Each number is 200 + 30 x the weight over its row's rms, rounded and kept within 0 to 999. Layers, rows and columns count from 0. The size before them is the row's rms in percent of the matrix's.

# up: layer 4 MLP up, 1152x192, rms 0.074, rows 213-215, columns 0-191
# down: layer 4 MLP down (transposed), 1152x192, rms 0.0716, rows 213-215, columns 0-191
# gate: layer 4 MLP gate, 1152x192, rms 0.0761, rows 214-215, columns 0-191
up213,112,182,194,206,237,182,188,204,188,202,172,196,162,254,193,305,167,208,148,174,226,194,215,191,173,205,198,136,188,223,211,205,212,166,206,221,204,226,199,169,210,239,212,247,160,199,210,156,133,167,185,196,185,178,187,219,206,200,168,184,226,222,244,227,212,232,234,252,177,200,183,179,171,150,223,231,170,237,225,172,212,210,219,219,159,175,159,169,185,183,237,203,181,178,230,233,205,206,143,154,165,199,180,195,234,166,205,174,224,192,224,229,145,246,153,194,205,203,224,224,210,149,147,224,232,174,230,188,194,196,160,181,216,131,136,129,186,273,152,180,229,227,177,234,217,243,216,223,174,206,189,232,186,241,239,245,217,207,271,175,177,143,215,206,219,169,158,205,195,160,231,190,222,198,152,210,214,190,197,213,200,254,195,161,183,193,193,214,240,193,170,213,203
down213,117,206,220,204,211,218,226,168,177,216,158,211,199,188,200,192,193,239,185,213,178,173,206,232,178,186,204,202,204,166,221,219,145,204,159,118,207,146,168,212,190,156,153,170,132,178,193,216,212,206,180,190,224,209,214,180,156,176,202,209,210,225,250,139,201,194,188,188,185,164,300,228,203,284,182,208,170,195,193,170,195,213,208,204,134,219,245,197,207,178,217,201,220,171,244,163,158,212,223,208,230,143,202,248,252,209,158,225,220,220,198,206,209,179,229,182,206,156,175,200,189,210,161,239,220,249,191,120,201,225,165,242,201,240,170,178,213,129,235,195,187,202,232,200,224,185,200,210,164,201,220,183,236,211,165,216,273,240,203,139,164,284,199,233,151,265,214,201,224,208,204,190,174,203,225,189,184,218,202,175,201,169,184,175,195,204,227,241,233,196,219,212,174
gate214,110,260,194,210,196,212,248,236,189,207,195,168,223,144,182,142,202,213,210,223,162,183,167,239,185,192,218,157,204,189,205,271,245,133,225,181,179,172,245,178,166,234,209,188,251,229,133,221,208,178,197,167,220,207,211,226,155,160,145,145,185,186,232,179,186,199,154,190,207,221,172,225,162,199,288,234,210,201,225,180,251,206,234,202,241,181,239,223,199,225,160,203,167,174,170,213,210,216,189,190,219,219,123,165,225,184,238,144,248,197,205,173,181,217,178,182,166,223,207,220,233,209,238,193,257,213,183,228,233,184,262,159,184,211,215,179,185,245,257,227,153,202,206,161,224,234,164,207,171,211,184,200,202,193,234,192,221,184,208,249,142,205,228,224,136,187,207,199,201,225,223,238,198,200,164,208,191,225,193,207,159,194,190,172,189,206,193,283,212,184,212,199,213
up214,111,192,212,186,179,185,186,160,257,209,269,185,238,233,197,162,163,204,135,214,229,202,241,187,190,188,148,222,249,189,187,200,223,232,224,199,229,166,192,160,170,221,218,239,232,193,217,231,203,219,209,206,216,239,183,131,190,183,185,158,187,179,236,160,197,190,206,197,241,163,231,229,202,203,245,165,222,171,224,164,212,169,206,238,211,202,228,165,198,204,147,124,178,193,183,161,198,218,277,194,219,209,195,182,239,211,214,231,196,206,225,212,237,209,175,222,200,216,248,225,188,212,161,146,181,197,245,205,206,243,157,202,173,204,229,193,212,160,183,151,148,187,197,170,206,151,195,235,240,151,198,218,188,246,169,201,267,166,151,178,227,213,225,195,209,200,189,147,165,159,219,164,199,236,175,191,130,231,189,208,211,221,182,182,175,216,220,208,234,233,308,226,183
down214,108,173,164,169,200,137,144,220,206,184,193,184,202,256,197,194,203,228,191,187,221,221,227,175,163,176,137,184,180,219,185,150,279,187,231,205,173,202,240,140,177,192,225,246,260,177,204,182,190,246,234,207,184,239,247,189,192,208,172,188,201,167,200,176,218,195,197,192,229,221,118,169,176,179,236,203,195,242,243,182,209,176,251,241,204,211,222,232,210,161,210,189,235,191,194,195,237,196,203,216,200,214,211,194,187,192,229,194,199,201,234,217,199,127,227,189,215,204,219,215,203,189,182,217,200,258,240,180,196,183,223,159,202,183,219,240,159,124,155,162,191,244,225,191,221,205,213,192,213,156,174,235,166,261,202,134,238,179,184,251,262,194,250,193,185,216,212,167,136,176,202,173,241,190,165,226,185,187,214,187,144,208,225,222,149,225,222,229,197,193,282,184,195
gate215,098,259,94,150,247,158,235,193,195,202,264,125,201,160,225,210,192,247,163,201,178,189,243,235,164,133,212,212,205,234,186,193,260,186,179,206,190,222,185,179,229,165,225,245,190,184,199,191,212,245,202,213,250,208,232,176,184,220,198,167,159,199,162,198,218,214,205,190,156,232,219,195,208,233,193,221,220,172,214,222,178,186,196,223,209,193,185,201,196,304,110,178,189,141,228,193,177,185,180,174,205,184,246,237,210,211,206,224,219,215,180,227,226,206,183,213,163,192,165,153,199,224,281,191,258,179,189,162,220,204,167,208,237,235,186,201,193,181,233,242,184,189,214,221,230,186,198,221,174,238,160,205,200,225,220,167,164,176,163,203,233,198,228,176,194,196,249,178,157,194,227,208,169,218,184,204,151,199,203,191,188,205,197,211,195,178,109,190,212,200,194,196,170
up215,089,178,205,224,187,177,218,189,245,213,169,162,220,236,205,229,184,176,254,189,189,214,232,191,226,180,171,194,269,223,253,216,261,255,143,190,182,197,225,200,193,201,184,203,163,216,176,178,222,185,162,205,189,179,147,201,210,194,230,200,189,225,212,240,280,227,196,188,154,210,193,182,194,208,190,190,193,261,157,224,180,240,203,244,208,90,241,176,213,201,193,222,216,211,235,185,190,267,160,242,208,187,177,198,203,154,253,202,153,210,150,161,156,183,225,229,186,198,200,228,215,256,186,215,164,227,191,154,163,208,249,227,200,187,210,164,194,205,195,247,276,211,229,200,205,240,230,193,209,244,223,139,194,232,214,222,193,215,194,215,175,151,246,176,149,260,212,182,210,152,209,202,162,155,205,192,234,193,213,200,194,229,181,206,218,220,150,159,197,162,218,176,217
down215,095,207,202,166,220,227,195,227,262,135,187,252,204,263,206,129,161,153,186,143,189,165,180,155,217,207,212,199,228,195,194,178,160,208,178,236,203,175,234,219,241,179,137,183,227,199,215,201,219,251,159,225,151,168,207,203,243,229,211,210,237,199,184,180,181,159,217,194,247,219,147,182,199,173,201,222,200,213,166,225,213,261,173,217,158,172,200,164,163,200,215,199,203,206,218,266,188,226,203,226,221,223,206,194,223,164,196,164,187,175,213,190,260,159,209,269,249,229,219,233,181,180,199,189,170,209,189,171,188,231,163,221,190,166,191,194,171,248,196,187,233,206,151,211,153,226,209,155,187,190,192,148,173,231,179,210,289,165,184,233,186,207,177,186,206,214,171,217,235,187,215,243,216,180,228,247,270,240,190,207,204,243,217,260,161,221,204,225,181,167,177,170,218